{"num_hidden_layers": 11, "head_dim": 32, "norm_eps": 1e-05, "rope_fraction": 1.0, "attn_scale": 0.186, "lr_head": 0.0156, "schedule": "wsd", "decay_shape": "linear", "batch_tokens": 32768, "train_tokens": 138500000}
Each number is 128 + 24 x the weight over the matrix's rms, rounded and kept within 0 to 255. Layers, rows and columns count from 0.

# layer 8 MLP up, 128x64, rms 0.0881, rows 0-34, columns 0-63
[[118 107  84 113 139 171 121 124  88  86 121  99 123 163 128 105 157 147  99 145 161 115 134 146 156 140 131 145 157 153 114 137 127 154 118 157 144 120 144 121 121 149 165 106 138 144 137 151 144 138 124 112 173 180 109 101  80 130  95 110 123 143 131 126]
 [106 121 138 127 108 156 130 123  90 120 152 122 132 131 141 150 170 136 143 111 124 119  60 120 127 127  87 144 140 144 147 121 169  88 136 154 125 115 127 109 141 140 141 134  75  80 109 146  96  93 143 118 131 118 117  80 109  89 164 149 119 158 156 107]
 [148 104 153 132 146 135 156 147 149 157 128 117 124 121 179 112 141 121  92 139 123 153 131 174 151 100 111 107 127 126 118 144 149 124 148 131 155 116 206 114 163  93 146 123 103 146 104 145 135 130 149 114 135 162 151 163 133 160 145 150  45 116 115 127]
 [142 153  85 125 168 123 150 106 101 138 168  63 152 160 171 135 129 166 134 132 145 142 110 120 127  73 155 115 142 124 119 137 129 137 137 122 130 117 115 108 137 151 153 101 123 111 160 167 127 104 110 120 120 128 139 205 100 145 149 144 159 168 126 142]
 [103 161  95 130 107 130 125 135 105 137 135 159  74 156 121 136 119 115 159 127 134 132  95 111  84 123  98 139 153 143 132 133 112  89 154 115 121 144  97 100 135 116 143 122 129  94 144 113  99 132  76 175 142 153 144 125 123 149 163 147 104 148 164 131]
 [138 100 134 107  98 170 144 139  90  69 118 158 150  83  92 134  92 175 119 146 104 144 118 121 148 122 132 111  88 138 119 109 136  82 147 101 140 128 150 157 132 129 115 142 143 149 124 114 144 114 129 122 124 136 112 117 102 141 100 121 169 155 179 130]
 [ 71 129 103 115 143 114 144  59 135  97 187 126 144 136 139 150 110 125 120 155  97  92 133 124 118 102 133 114 139  94 130 133 156 132 164 100 164 153 124 104 104 145 152 142 114 139  93 113 140 135 138  97  89  62  97 156  97  92 145 148 145 170 112 122]
 [152  79 148 149 108 118  84 134 105 155  79 156 156 160  95 127 146 123 108 136 148 137 101 164 147 133 126 182 122 166 160 117 157 121 124 115 127 123 103 134 165 144 147 131  93 119 124 143 145 157 109 149 135 119 168 129 122 108 127 153 136 133 105 127]
 [128 145 137 145 109 149 121 136 144 151 163 149 125 126 143 151 104 117  87  70 136 139 126  98 120 126 134 181 140 130 149 122 131 114 104 107 179 159 135 141 116 125 135 177 144 133 143 147 135 141 111 109 134 147 160 134 172 108  69 136 133 121 128 124]
 [145 193  94 124  89  87 121 100 136 140  89 121 133  92 141 134 139 153 103 154 167  99 112 142 140 115 145 166 107 128 166 161 135 156  98 117 143 124  83 125 126 119 148  99  79 135 151 133  96 160 113 122 138 161 118 138  87 133 133 133 128  83 109 161]
 [119 148 116 122 157 128 136  76 110 122 170  83 143 162 202 130 127  84 136  88 173 129 132 159 129 144 117 107 142  91 135 117 136 129 158 151  89 154 129 141 135 101 137 124 136 182 137 128 115 138 152 127 182  93 136  99 121 149 141 108 118 146 109 132]
 [140  88 102  88 103 173 121 153 155 156 155 131  83 117 172 140 152  82 156 116 147 169 144 142 143 160 135 143 112 130 109 125 136 108 109 146 150 156 118 153 148  97  93 154 122 142 152 140 145 118 128 135  85 137 116 138 131 142 117  91 122 131 103 146]
 [128 108 114 147 119 136 158 123 115 157 151 144 140  96 133 147  93 103 109 147 115 117 144 116 115 173 104 119 149  92 177 119 132 123 172 142  99 129 101 124  80 133 140 147 120 112 127 113 125 140 124 150 124  82 127 133  64 137 125 115 113 140 147 120]
 [150 139 133 136 142 159 147  92 130 107  93  96 153 130 131 142 126 155 107 119  93  95 143 160  80 165 179 201 129 167 123 127 135 142 104 148  97 140 127 114 136 129 115 128 157 140 128  73 194 129 132 140 120  93 115 153 138 161 107 126 139 149 131 147]
 [167 114 125 141 169 119  81 155 158 112  84 111 106  96 150 119 135  86 131 146 114 116 132 129 129 138 158  94 102 143 185 128 142  75 124 137  99 123 120 145 140 113 133 123  84 124 145 150 119  98 152 141  96  88 130 138 135 124 111 124  60  86 146  98]
 [ 96 111 153 134 133 149 131 133  99  88 172 110 140 101 152 177 138 143 137 160 144  86 132 141 144 115 135 126 136 129 150 125 116 137 168 114 108 117 154 121 137 115 124 117  84 141 151 140 131  79 118 160 166 118 126  79  88 138 127 118 157 113  77 140]
 [ 97 131 117 121 139 171 126 100 138 142 123  92 127 122 136 111 137 147 123 168 169 118 132 107 110 151 162 133 127 138  93 149 161 113 176 110  82 119  98 136  97 154 153  96 153 100 130 107 118 142 127 117 151 126 121 107 115  94 126 165 135 124 164 136]
 [178 113  96 107 157 154 136 140 148 139 144 100 116  82 145 103  78 118 144 112 141 146 115 139 103 111 115 118 120 120 112 122 112 117 149 105 137 147 108 139 121 134 165 140 132 156 141 130  86 149 142 142 161 139 106 160  87 181 105 105 116 112 157  85]
 [141 135 136 154 126  87  81 123 122  65 100  85 135 147 125  95 146 145 145 100 125 175 127 139 126 157 156 184 100 105 175 119 134 119 174 122  99 137 152 111 154  97 105 180 122 147 150 134 101 117 124 123 149 124 152 105 150 125 186 126  72 151 114 140]
 [ 90 157 147 141 109 132 175 116 160 111 140 140 107 118 139 100 152 146 113 108 141 118 121 142 150  78 138 104 118  98  67 105 111 110 105 149  93 117 170 148 145 149  97 138 172 121 117 133 136  90 161 132 130 159 134 123 159 101 119 131 133 142 122  76]
 [124 139 173 120 106 117 161  98  90 142 125  48 127 141 106 181 145 124 112 129 134 138 162 119 124 142 135  80 150 118 126 105 184 175 134 103 143 133  86 119  89 104 127  98 134 131 117 152 133 127 140 126 127 125 107 138 140 144 115  87 104 124 130 102]
 [129 151 122 112 101 124 126 134 100 132 125 122 112 157 161  85 131 137 141 151 129  85 136 152 147 103 148 126 137 106  78 119 127 153 144 145  79 147 141 140 117 140 154 145 138 125  86 164 142 151  49 149 158 158 123  76 115 167 143 160 131 129 172 127]
 [ 97 142 134 148 123 168 145 119 112 146 146  95  91 158 171 117 160 126 134 126 137 142 141 102 114  93 128 130 133 113 110 143 158 120 142  89 103 118 153 108 166 127  81 120 128 115 142 129 111 170 107 126 143 147 130 120 148 111  92 157 117 104 156 139]
 [117  89 160 121 114 142  83 110 135 131 121  82 102 118 124 113 109  95 113 175 110  94  91 108 110 153 136 145 114 111 144 150 129 115 186 160 132 111 144 128 138 157 159  92 120 119 159 111  90 163 140 166 122 109 166 100 154 120 121 114  68 124 126 119]
 [133 129 161  98 133 164 134 164 120 109 159 108 113 137 135 141 192 121 177 137 121 148  88 132  99  85  85 142  97 124 130 127 111 120 144 119 117 138 122  99 129 125 118  95 153 129 123 104 107 146 136 116 139 162 137 119 135  95 129  96  81 126  95 129]
 [127 161 118 107  95  93 119 110 154 104 143 125  87 103 166 129  98 142 128 106 115 139 122  78 130 120 127 114 111  85 114 173 122 127 139 141 118 164 163 118 105  94 168  87 154 118 109 111 124 159 138 153 139 153  91 111 153 161 160 138 136  98 110 127]
 [159 160 107 128 167 116 147 134 135 141 158 110 136  75 133 136 135 129 109 124 150 138 158 123 139 157 129 132 122 120 162 128 134 137 102 162 203  96 134 106 114 115 153 153  96 138 142 150 142 174 144 115 101 128 104 106 142 130 119 135 125  94 153 107]
 [154 100 177 148 124 109 103 156 180 153 124 138  72 136 130 131 107 106  89 124 144 145 114 162 126  86 122 122 136 154 134 132  83 105 154 154  82 106 139 152 121  70 101 171 180 148 119 129 147 104 122 136 123 139 121 156 120 169 116 150  99 118 121 139]
 [112 117 146  84 125 166 152 121 147 156 143 143 108 105 111 132 103 128  91 114 140 152 154 152 123 164 142 134 156 126 123 153  99 145  98 132 112 164 143 141  98 104 125 132 142 197  99 160 102 152  95  78 156 171 142 106 102 148  79 122 122 121 141 142]
 [128 121 136 109 173  90 138  90 109 174 117  97 126 154 123 128 145 182 188 135 129 122 121 142 178 134 103 133 150 129 109  92 114 140 125 154 140 120 101 133 107 134 140 120 121 141  98 108 160 110 141 136  90 171 168 133  99 136  97 139 136 147 152 128]
 [142 163 107 107 135 106 138  97 123 138  79 136 149 143 126 116 143 107 134 148 108 131 136 130 108 157 124 137  75 124 135 102 151 109 124 122 150  92 112 130 144 119 102 136  38 124 167  76  87 128 112 108 149  95 112 140 151 120 128 104 135 136 141 114]
 [103 135 146 120  98 105 159 120  82 149 103 193 117  95  86 129 113  97 131 153 155 143 116 161 136 180 130 114 113 209 134  86 115 125 149 115 119 157  72 138 130 120 105 153 130 140 108 112 141 109  98 123 130 156 155 163 121 163 150 114 178 124 155 101]
 [178 130 158 127 173 158 153 147 134 109 122 155 156 165 140 101 166 143 153 161 167 134 101  95 143 103  84 108 120 151 101 176 130 140 149 100 146 137 160 124 156 139 101 130 122 117 110 124 135 150 144 116 113 145 159 168 167 132 122 153 144 130 150 144]
 [174  56 120 150 140 135  68 126 117 183 101 140 164 109 108 141 116 131 129 119 144 139 116 135 149 139 153 139 172 133 120 130 163 120 102 105  87 137  83 151 119 104 127 130 146 125 139 112 176 110 159 173 135 174 140  93 138 134 107 100 138 135 118 107]
 [112 126 133  63 118 167 149 110 105 146 156 108 152 112 128 126 106 186 110 148 130 146 111 146 115 138 112 119 117 113 100 174 149 115 116  95 168 147 140 108  95 162 123 121 118 136 169 189 138 136 129 138 126 158 104  85 105 165  95 136 155 122 124 168]]
# layer 8 MLP down (transposed), 128x64, rms 0.0884, rows 0-34, columns 0-63
[[129 148 129 124 131 109 115 142 143 143 120 108  88 134 146 128 157  91 123 168 113 154 117 162 143 158 118 156 100 144  97 140  88 163 123 108 184  76 143 138 147 133 170  92  96 159 164  94 143 121 102 171 104 131 112 124 146 115 102 151 104 126 131 137]
 [151 138 121 111 171 134 129 148 178 132 129 129 160 147  61  97 120 162 137 139  98 120 119 132  83 144 148 119 132 122 127 140  97 135 158 114 171 122 100 139 153 140 111 142 159 104 170 111 121 170 112 146 102 114 114 149 134 124 123 125 159 107 131 158]
 [134 111 122 142 135 145 131  99 169 142  79  81 148 104 135 100  98 157 139 120 105 104 181 144  82  90  84  95 119 133 115 128 139 118 150 150 180 125 147 149 115 114 152 130 130 120 107 145 132 127 127  96 122 108 135 122 153 172 149 165 147 154 148 152]
 [128 174 133 140 100 152 115 114 140 109 144  99 130 155 137 112 145 116  94 183 111 128 132 107 130 108 116 109 101 144 110 102 121 110 122 126 119 135 145 116 140 185 134 126 202 101 115 111 130 138 168 130 135 198 154 111 136  99  96 102 138 153 110 130]
 [149 162 112 134 156 128 156 148 154  96 139 113 101 112 115 123 120 102 144 116 115 128 171 157  79 142 141 140 150 159 117 179 125 121 151 126 124 125 127 134 153 153 177 126  92 134 184 156 152  73 120 152 122 126 127  94 133 148 121 127 172 109 121 117]
 [150 113 165 112 125 184 120 121 134 168 118 131 130  87 130 156 133 137 122 148 128 139  81 147 134 141  96 146  84 123 103  90 140 112 147 134 111 139 113 125 123 135 144  91 167 117 119 143 125 134 132 143 165 142  94  88 168  93 112 117 103 150  90 113]
 [ 88 168 154 101 142 154 106 126 128 120 159 153 134 151  94 137 108 134  88 120 174  70 138 171 126 142 145 124 116 153 110  82 127 157 108 113 118 130 160 132  87 123 127 125 138 172 105 109 139 128 117 107 112 121  93 170 129 129 133 131 107 132 116 160]
 [146 127  55  93 148 114  79 136  94 112 122 165 160 153 107 117  99 143 134 116 163 178  76 167  98 109 136 122 116 121 146 119 175 132 116 162 152 100 126 161 144 132 107 141 138 106 130 131 137 173 108 149 119 181 131 165 133 163 123 106 122 136 149 123]
 [147 148  84 110 147 120 111 121 113 114 141  86 118 150 136 136 141 108 132 128 139 117  84 141 156 168 127  94 102 116 132 159 105 136 133 121 155 140 132 141 123 118 129 105 144  93 120  80 118  98 178 177  98 134  90 109  77 104 123 124 155 107 114 121]
 [120 155  92  99 130 129 120 149 128  92 109 104 130 119 102 165 180 139 146  92 104 100  91 129 109 118 136 135 100 104 151 141 123  92 114 139 123 148 155 161 106 150 102 174 147 131 153 121 114 105 168  99 124 135  97 120 134 145 102  80 107 112 124 107]
 [131 130 119 123  82 120 101 174 118 158 111 146 143  85 106 161 150 142 132 147 122 120  75  96 114 138 125 160 118 142  82 113 108 152 123 155 157 137 117  92 122 134 134  92 144 119 160 155  98 172 110  81 112 119 150 120 125 133 124 132  85  84 125 130]
 [ 96 112 133 157 120 100  94 143  89 132  80 141 171 133 158 136 133 126 147 169 116 121 149  98 121 143 117 117  93  89 132 149 135  91 122 137 147 131 150 118 125 144 167 133 130 138 127 158 153 191 129 154 123 145 144 117 183 112 117 142  96 164 104 122]
 [133 138 110 161 134 132 129 133 135  86 130  93 129 134 119  76 117 142 120 146 141 128 118 158 208 103  99 140  92 118 104 105 146 133 117  85 115 165 119 149 130 150  96 160 141 123 127 149 103 122 137 163 132 167 111 133 159 136 169 145 111  92 122 144]
 [119 158 104 130 180 108 139  83 164  91 105 110 142  99 180 126 147 159 138  86 119 134  94 131  88 134 163 148 101 136 139 161 194 107 129 129 127 158 162 133 118 151 140 181 156 110 165 123 165 129 124 154 131 175  90 142 122 152 126 106 139 122 153 137]
 [115 137 117 131 111 117  83  91 131 110 111 131 142 128 162 131 129 101 100 139 123 150 134 147 147 144 147 110 126 141 134 166  66 151 154 117 107 113 145 113  86 119 175  84 101 155 146 174 127  71 135  92 104 155 146  83 141 172  71 126 146 129 134 143]
 [101 134 108  98 133 124 109 141 111 150 120 125 117 116 129  99 155 120 175 151 149 165 143  99 111 154  90 149 128 143 118 121 165 137 100 120 134 120 122 132 142 112 102 159 158 104 113 133 141 106 140  92  91 100 135 176 142  86 144 117 124 135 114 131]
 [120 185 151 109 158 138 182 139 124 148 117 129 114 126 149 122 104 101 131 129 124 127 123 183  82  97 131 107 110 127 148 100 174 144 102 130 105 111 149  86 140 127 100 154 135  73 109 166 119 114 149 119 142 137 140  94  93 108 120 128 124 129 123 141]
 [127 126  91 139 119  92 121 139 124 116 128 121 106 163 105 143 158 111 144 104 115 143 158 155  39 133  81 106 112 120 151 109 127 106 104 123 147 151 121 160  96 119 124 167 129 117  98 114 161 109 151 105 112 137 133  92 139 156 147 115 139 132 122 141]
 [119 133 106 100 134 125  91 114 152 126 119  99 119 152 144 120  83 114 146 162 104 129  92 112  61 131 146  81 104 108  92 114 168 129 131 138 142 104 111 204 133  87 173 119 112 145  99 138 177 115 145 163 137 125 130 148 107 146 103 148 144 136 124 139]
 [127 135 109 124 133 143  96  97 144 119 136 111 128 156 101 145 114 121 150 127 172 103 141 152 118 157 164 110  66  68 104 118 117  96 176 131 141 151  98  92 138 159 144 140 138 121 141 135 121 133 155 121 107 100 126 121 141 158 139 138 158 121 108 171]
 [134 119  87 154 150 153 127 132 144 170 134 121 124 142 143 132 122 138 131 118 151 107 134 134 163  75 117 150 109 135 136 156 112 121  86 153 111 120 150  88 114 124 117 134 159  88 123 131 102 147 134 153 121  89  96 148  99 157 146 132 102  98 154 167]
 [110 137 118  98 135  97 147 166 116 110  99 134 125 118 100 118 164 153 149 117 168 119  87 114 152 145 122 108 105 101  87  96 138 109 110 112 152 119 137 153 133  82 122 154 121 137 124 141 165 146  97 160 127  87 171 134 158 153 149 146 105 150 147  87]
 [135 133 121  77 153 149 117 116  98 150 116 148 132 143 152 163 134 143 145 159 127 169  76 145  96 140 117 114 113 105 160  86 111 148 118 132 111 141 105 162 116 138  82 112 148 174 131 140 111 137  99  98  76 110 146 147  99 170 140 117 139 149 139 129]
 [107  62 119 104 144 136 123  99 102 158 119 120 128 153 171 119 110 156 100 132 143 132 169 128  89 159 136 140 155 130 126 132 147 146 120 115 133 150 132 127 118 102 144 132 122 101  67 125 110 137 147 141 141 108 117 101 131 127 137 174  77 138 117 165]
 [166 134 153 130 133 104 139  84 127 155 134 139 144 161 126 124  96 119 123 102 162 121 128 143 168 116  95 133 111 159 131 137 148 131 156 184 134  86  83  82 147 157 151  84 108 131  88 141 123 141 138 130  96 103 124 106 125 122  98 138 103 106 135 145]
 [162 101 127 141  86 131 125 149 105 155 135 125 119 176 111 157 118 140 122 127 176 107 147 135 154 155  82 128 140 148 133 118  92 162 123  98 133 182 127 132 106 133 177 138 120 125 115 116  91 129 150  55 163  91 164 126 151 137 136 140 161 125 129 120]
 [139 131 131 151 134 107 145 121 191 132 127 119 152 171  79 152 181 144 140 138 134 141  85 158 184 140 146 104 125 126 124 127 127 127 126  98 114 131 130  99 167 115 127 123 144 129 135  88 130 153 110 107 168 101 144 148 110 135  81 119 125 133  94 142]
 [145 123 176 124 154 149 153 150 119 161 138 138  95 174 149 158 136 188 121 115 145 106 129 131 124 109 129  92 156 162 133 123 110 146 102  96 100 109 148 132  89 132 153 150 129 126 107 111 104 126 157  92 139 149 173 139 106 131  79 151 129 122 114 143]
 [118 152 152 117 183 120 149 113 159 146  89 100 133 112 107 128 114 128 168 104 129 141 122 141 163 125 143 126 136 112 125 163 115 167 109 180  94 126 112 113 135 141 135 134 104 142 148 121 178 127 105 107 172 160 118 132  89 105 115  90 132 125 103 170]
 [155 121 112 145 174 142 142 123 109 139 108 138 125 142 166  98 171 120 151 125  85 132 127 130 124 134 162 168 147 121 153 114 119 147 111 137 155 138 104 123  87  95 162 112  83 131 122 118 138 119 108 100 146 178 177 134 146 161  68 130 160 140 155 152]
 [ 93 155 141 115 125 137  76 165 138 138  88 102 175 130 148 108  85 151 146 120 127 137 113 104 119 121 108 157  95  60 120 110 120  80 126 127 119 140 135 132 165 103 138 114 109 121 142 105 114 120 131 138 127 197 142 169  90 140 131 119 129 151 162 123]
 [119 123 170 175  96 110 136 103  99 130 124  94 152  87  65 132 154  99 152 130 145 138 113 138 109 142 130  97 174 161  93 142 117 130 145 116 122 175  81 152 126 131 126 110 115 111 125 102 132 104  93  95 174 116 170 115 179 111 141 128 144 167 146 177]
 [164 136 171 131 129  64 140 122 155 129 111 129  91 146 150 116 129  95 126 122 170 105  95 145 140 136 137 156 121 135 123 172  99 137 117 134  99 100 174 151 109 143 119  83 147 147 154 134 150 112 131 134  96  99 139 138 145  81 109 148 111 141 152 141]
 [ 86 154 146 102 110 132 155 159 159 110 141 114  88 118 140  95  98 128 120 118 100 136 116 101 127 142 133 134  93 106 110  61 140 126 118 118 160 137 110 120 126 115 146 168 107 140 151 139 174 104 143 146 104 108 127  66 165 140 149 134 111 122 107 107]
 [123  88 112 139 119 125 161 102 107 123 107 141 157 166 143 121 118 121 128 144 132  94 169 117 200 107 125 126 156 132 147 123 118  99 156 169 174 104 100 117 167 185 116  98 123 120 114 143 134 126 115 104 102 116 165 146 122 130 123  98 108 103 128  79]]
# layer 8 MLP gate, 128x64, rms 0.0879, rows 1-35, columns 0-63
[[122 124 105 122 139 139 106 112 183 119  87 135  88 129 143 130 185 154 113 140  95  72 142 126 107 131 154  84 123 130 135 107 113 136 144 149 143 111 110 149  90 151 125 128 146 133 143 122 123 134 108 147 143 124 121 126 102 123 149 176 148 156 144 147]
 [130 137 109 126 125 131 112  89 157 119 118 107 151 131 100 108  83 133 136 132 140  90 155  85  95 150 132  96 102 153 131 112 165 158 126 128 140 105 135 145  86 140 144 133 114 136 136 115 107 116 125 104 103 113 100 145 126 160 135 143 169 108 173 150]
 [131 139 111 141 173 171 120  91  96 121 125 103 143 152 160 118 141 145 150 143 123 126 151 158 158 110 146 136 140 139 150 127 152 141 125 100 190 106 119 144  96 127 103 104  76 118 142 158 129 125 106 137 124  93  99 135 147 137 125 136 137 147 119 145]
 [ 75 136 111  80 136 123 146 104 126 158 141 141 143 137 143 125 128 116 120 130 149 100  89 142 142 105 131 154 141 104 122 117 121 128 118 112 125  98 121  99 126 132 164 131 122 125 129 103 100 166 152 111 106 124 149 160 107 136 127 123 112 142 157 142]
 [168 149 104 128 112 102  99 137 160 141 145 151 164 129 141 151 140 142  91 140  81 132 132  98 115 135 160 159 151 159 141 147  92 152 124 116 122  91 131 128 107  98 155 104 139  90 122 112 140  81 135 128 113  89  93 131 171 145 142 116 148 106  88 175]
 [127 158 132 139 126 135 116 155 117 144  73  82 118 115 136 145 143 142  99 154 145 130 151 127 123 106 155 155 123 178 135 128 166 165 141  88 165 163 112 135 135  99 130 142 149 111 157 136  98 117 128 126 121 136  88 184 156 219 150 108  88  93 143 191]
 [119 113 145 160  71 106 130  99 106  98 112 108 112 128 112 114 168 128  90 134 151 120 117 149 151 152 143 113 123 167 110  77 139 141 136  90 107 123  97 116 125 112 147 150 117 151 134 144 105 130 117 118 153 109 164 118 150 137 148 155 130 128 138 146]
 [149 123 115 105 122 186 157  97 104 151 124 182  83 130 125 126  95 133 150 134 111 106 138 187 111 145 132 169 149 134 102 105 124 130 122  96 100 107 120 152 124 151 100 110 137 125 153 136 160 151  76 174 101 169 129 139 113 130 161 135  85 145 123 142]
 [131 124 160 159 129 177  97 118 145 140 194 125 104 149 128 135 155 102 132  98 142 139  76  92 105 128 121 148 151 125  85 111 144 102 138 146 104  94 142 130  93 114 110 171 126  99 121  90 167 106  98  91 126 105 113 142 110 131 101 110  98 162 135 105]
 [119 134 161 157 133 152 142 150 110 110 180 118 144 129 129  77 127 135 141 116  88 127 113 103 133 121 152 130 118 101 165 165 110 116 139 122 129  99 113 169 101 127 148 149 104  99 116 181 100 130  99 102 154 145 129  93 150 129 181 127 152 135  88 150]
 [154 157 118 128  99 202 114 103 171 138 161 115  77 142 138 132 108 113 145 104  94 178 163 131 162 192 172 109 104 147 124 104 110 119  92 135 152 123 108 172  96 125 143 123 124  75 159 144 130 133 113 117 106  97 138 174 154 114 139 108 116 142 125  84]
 [149 154 133 152 102 110 117 157 128  85 193 129 143 124 107  93 126  69 149 139  87 123 149 126 142 150 101 133 126 151 114 154 115 122 118 102 121 123 164 142 137 117 115 170  87 109 144 169 133 123 101 149  87 114 126 168 168 117 172 108 129 144 124 140]
 [ 66 117 119 132 147  98 186  69 132  93 118 114  93 132 141 125 146 165 163 111 167 167 119 154 127  85 106 116 156 143 139 102 131 159 140 132 105 117 110 148  83 111 139 140 129 155 120 141 105 117 125 120 134 161 110 127 127 123 156 109 129 125 110 101]
 [185 143 164 152 135 115 119 125 136 144 132 133 124 117 124 114 152  86 125 135 153 109 100 120 131 182 108  92 135 148 155 131 126 128 133 130  66 100 108 157 135  53 112 156 105 130 156 193  94 129  91 127 156 114 118 151 109 141 141 136 112  78 194 171]
 [ 88 100 129 136 130 113 149 103 112 124 157 124 124 148 135 107 124 100 133 172 167 119 135 122 158 142 130 122 113 156 148 137 120 122 136 123 137  94 113  95  88 123 127 138  87 169 212 188 136 132 114 113 141 104 128 158 124 160 126 114  89 105 137 136]
 [ 86 131 129 147  99 146  96  97 155 109 134  80 131 138 135 107 193 113 136 123 136 106 119  79 122 154 131 153 163 113  89 111 112 102 155 104 102 159  81 146  82 111 134  96  90 139 132 113 159 114 119 129 129 144 116 145 138 123 138 126 120 118 152 146]
 [115 184 150 166  89  91  90 116 117 162  92 148 131 123 131 140 177 167 145 103  95  75 156 142 139 172 115  90 103 140 130  87 106 108 136 140 159 126 121 127 129 131 131 129 114  80 134 136 167  85  83 136 131 154  75 129 108 168 143 130  97 156 133 125]
 [136 118 153 111 129 133 137 149 114 171 132 136 143  99 138  96 125 146  90 130 154  77 132 132 133 131  87 100 146 148 147 132 129 167 113 181 155 128 105 162  78 117 163 139 130 102 105  96 118 150 128 121 102  99 125 118 132 130  91 145  84 151 124 154]
 [ 93 115  87 163  94 150 149 137 126 156 136 190  93 131 115  79 107  97 153 122  90 110 124 121 129 100 148 112 142 132  81 116 112 139 115 105 130 147 170 136 145 146 128  94 142 129 100 103 138 160 134 128  93 158 139 130 183 140 108 122 129 114 126 120]
 [142  85 134  99 162 136 121 130 172 111 146  96 120 117 164 117 153 122 153 128 111 110 125  98 141 122  88 129 120 125 117 160  97 105 112 126 125 112 129  96 117 133 167 131 143 135 140 122 141 160 123 130 130 119 106 129  92 141 132  98 104 115 107  79]
 [162 143 167 152 205 125 140 109 134 116  88  89  85 126 104 112 148 136 114 104 129 135 149 126 135 163  93 159 116 135 196 136 124 121 115 155 168 144 113 112 142  97 134 101 127 105 143 129 101 114 101 136  99 136 146 163 183 156 110 137 140 134 126 156]
 [149 160 126 120 107 107  89 115 133 126 139 126 111 118 112 115 112 128 118  95 149 106 161 101 143 140 127 165 113 142 120  99 142 106 122 134 140 123 162 140 131 132 150 149 108 112 156 107 117 125 136 162 149 161 140 118 157 119 150 126 108 142  87 112]
 [ 99 122 144 127 136 184  93  98 148  94  88 116 120 121 127 117 139  90 130 160  99  98 105 126 107 174 129  96 129 162 141  89 110 133 156 110 121  89 120  98 132 156 143 110 110 134 144 111 151 147 109 101 132  88 136 138  86 139 128 141 127 106 179 121]
 [131  84 153 147  89 107 111 144 127  91 145 164 164 125 149 110  87 128 112 140 135 107 171 122 149 161 138 104 121 118 126 155 134 115 122 126 134 173 116 145  91 118 124 173 143 135 185 123 157 103 114 166  83 143 129 125 164 128 177 138 151  97 141 135]
 [100 142 114 175 110 121 123 139 120 113 149 128 143  65 159 150 133 190 117 144 127 108 141 107 177 101 150 156 134 129 157 110 164 130 138  74 139 115 131 116 136  89  89 137 114 134 104 139 137 122 117 131 142 121  54 135 164 129 111  99 131 147 101 126]
 [119 164 140 165 127 104 141 140 132 122 131  99 154 173 145 135 158 170 151 127 130 134 121 153 133 109 110 174  98 147 106  91 143 118 134 153 119  96 121 125 127 145  99 113 146 107 155 125 107 119 158 143 143 122 158 164 118 121  87 155 127 139 128 136]
 [153  95 188 111 137 157 125 166 157 142 112 154  71 173 174  87 113 166  85  96  81 112 141 133 127 146 147 136 147 161 116 123 131 138 150 101 151  85  91 100 109 108 173 135 118 131 105 131 131 133 122 124 134 129 108 122  99 181 103 106 114 131 169 122]
 [116  95 162 154 164 151 107 148 142 136  91  85 106 147 153 154 145 128 156 112 122 153 112 113 157 148 147 108 132 107 121 111 141 148 136 149 119 113 112 107 161 128 142 108 100  86 102 110 124 143 153 151 153 106 117 148  63 138 163 111  94 110 161  95]
 [149 126 141 148 128 134 134 138 138 144 126 172 147 142 171 100 150 141 104 141  97 144 144 157 157 152 128 162 130 135 152 127 155 115  94 136 150 113 157 125  60 115 144 141  92 142 140 129 155 133 122 103 123 164 164  89 118 158 130 135 143 159 192 136]
 [130 142 163 149 129 150 130 152 122 151 153 147  93 124 116 115 142  94 128  48  86 124  84  82 128 135 111 122 113 118 117 162 108 149 125 128  77  80 135 159 127  83 159 127 120  89 144 124 138  95 110  72 137 110  94 138  96 142 104 160 110 146 144 136]
 [104 168 143 161 113  88 143  86 152  98 144  90 127 131 121 143 147 165  97 109 149 172 123  89 114 127 118 152 135 115 118 105 110 110 125 121 161 163 130 126 131  71 172 138 103 148 122 119 132 183 159 105 104  90 117 104 123 134 130 164 130 149 142 170]
 [121  77 107 133 119 136 133 134 116 111 129 157 143 156 128 132 135 143 102 154 101  96 136 123 138 103 134 113 126 126  83 132 160 150 117 129 138  89 109 140 132 140 159 132 129  59  98 137 166 142 105 142 155 133 128 164 118 178 146 100 118 107 146  93]
 [118  98 137 152 116 155 157 115 133 129 164 162  92 121 181 117 136 115  67 107 100 111  95  91 121  87 142  96 120  88  62 148 177 179 153 119  88 128 138 135 109 156 145 155 127 168 139 163 173 123 153 187  99 144 154  96 147 113 150 134  97 114 154 129]
 [140 183 150 184 139 147  91 112 124 136 158 154 117 115 107  82 173 125 123 122 125 138 148 109 157 158 150 130 127 140  99 143  77 137 139 128  82 117 149 119 115  81 108 163 110 105 135 108 109 114 112 112 134 113 127 164 132  89 128 168 130 119 178 149]
 [110 115 104 142 165  95 170 135 159 139 147 156 146 127 128 110 169 151 153 172 111 121 111 116 124 142 156 158 111 152 137 162 129  93 167 124 110 131 157 144 154 120 143 154 127 152 107 140 103 112 118  94  94 127 156 121 126 111 134  91 105 113  89 128]]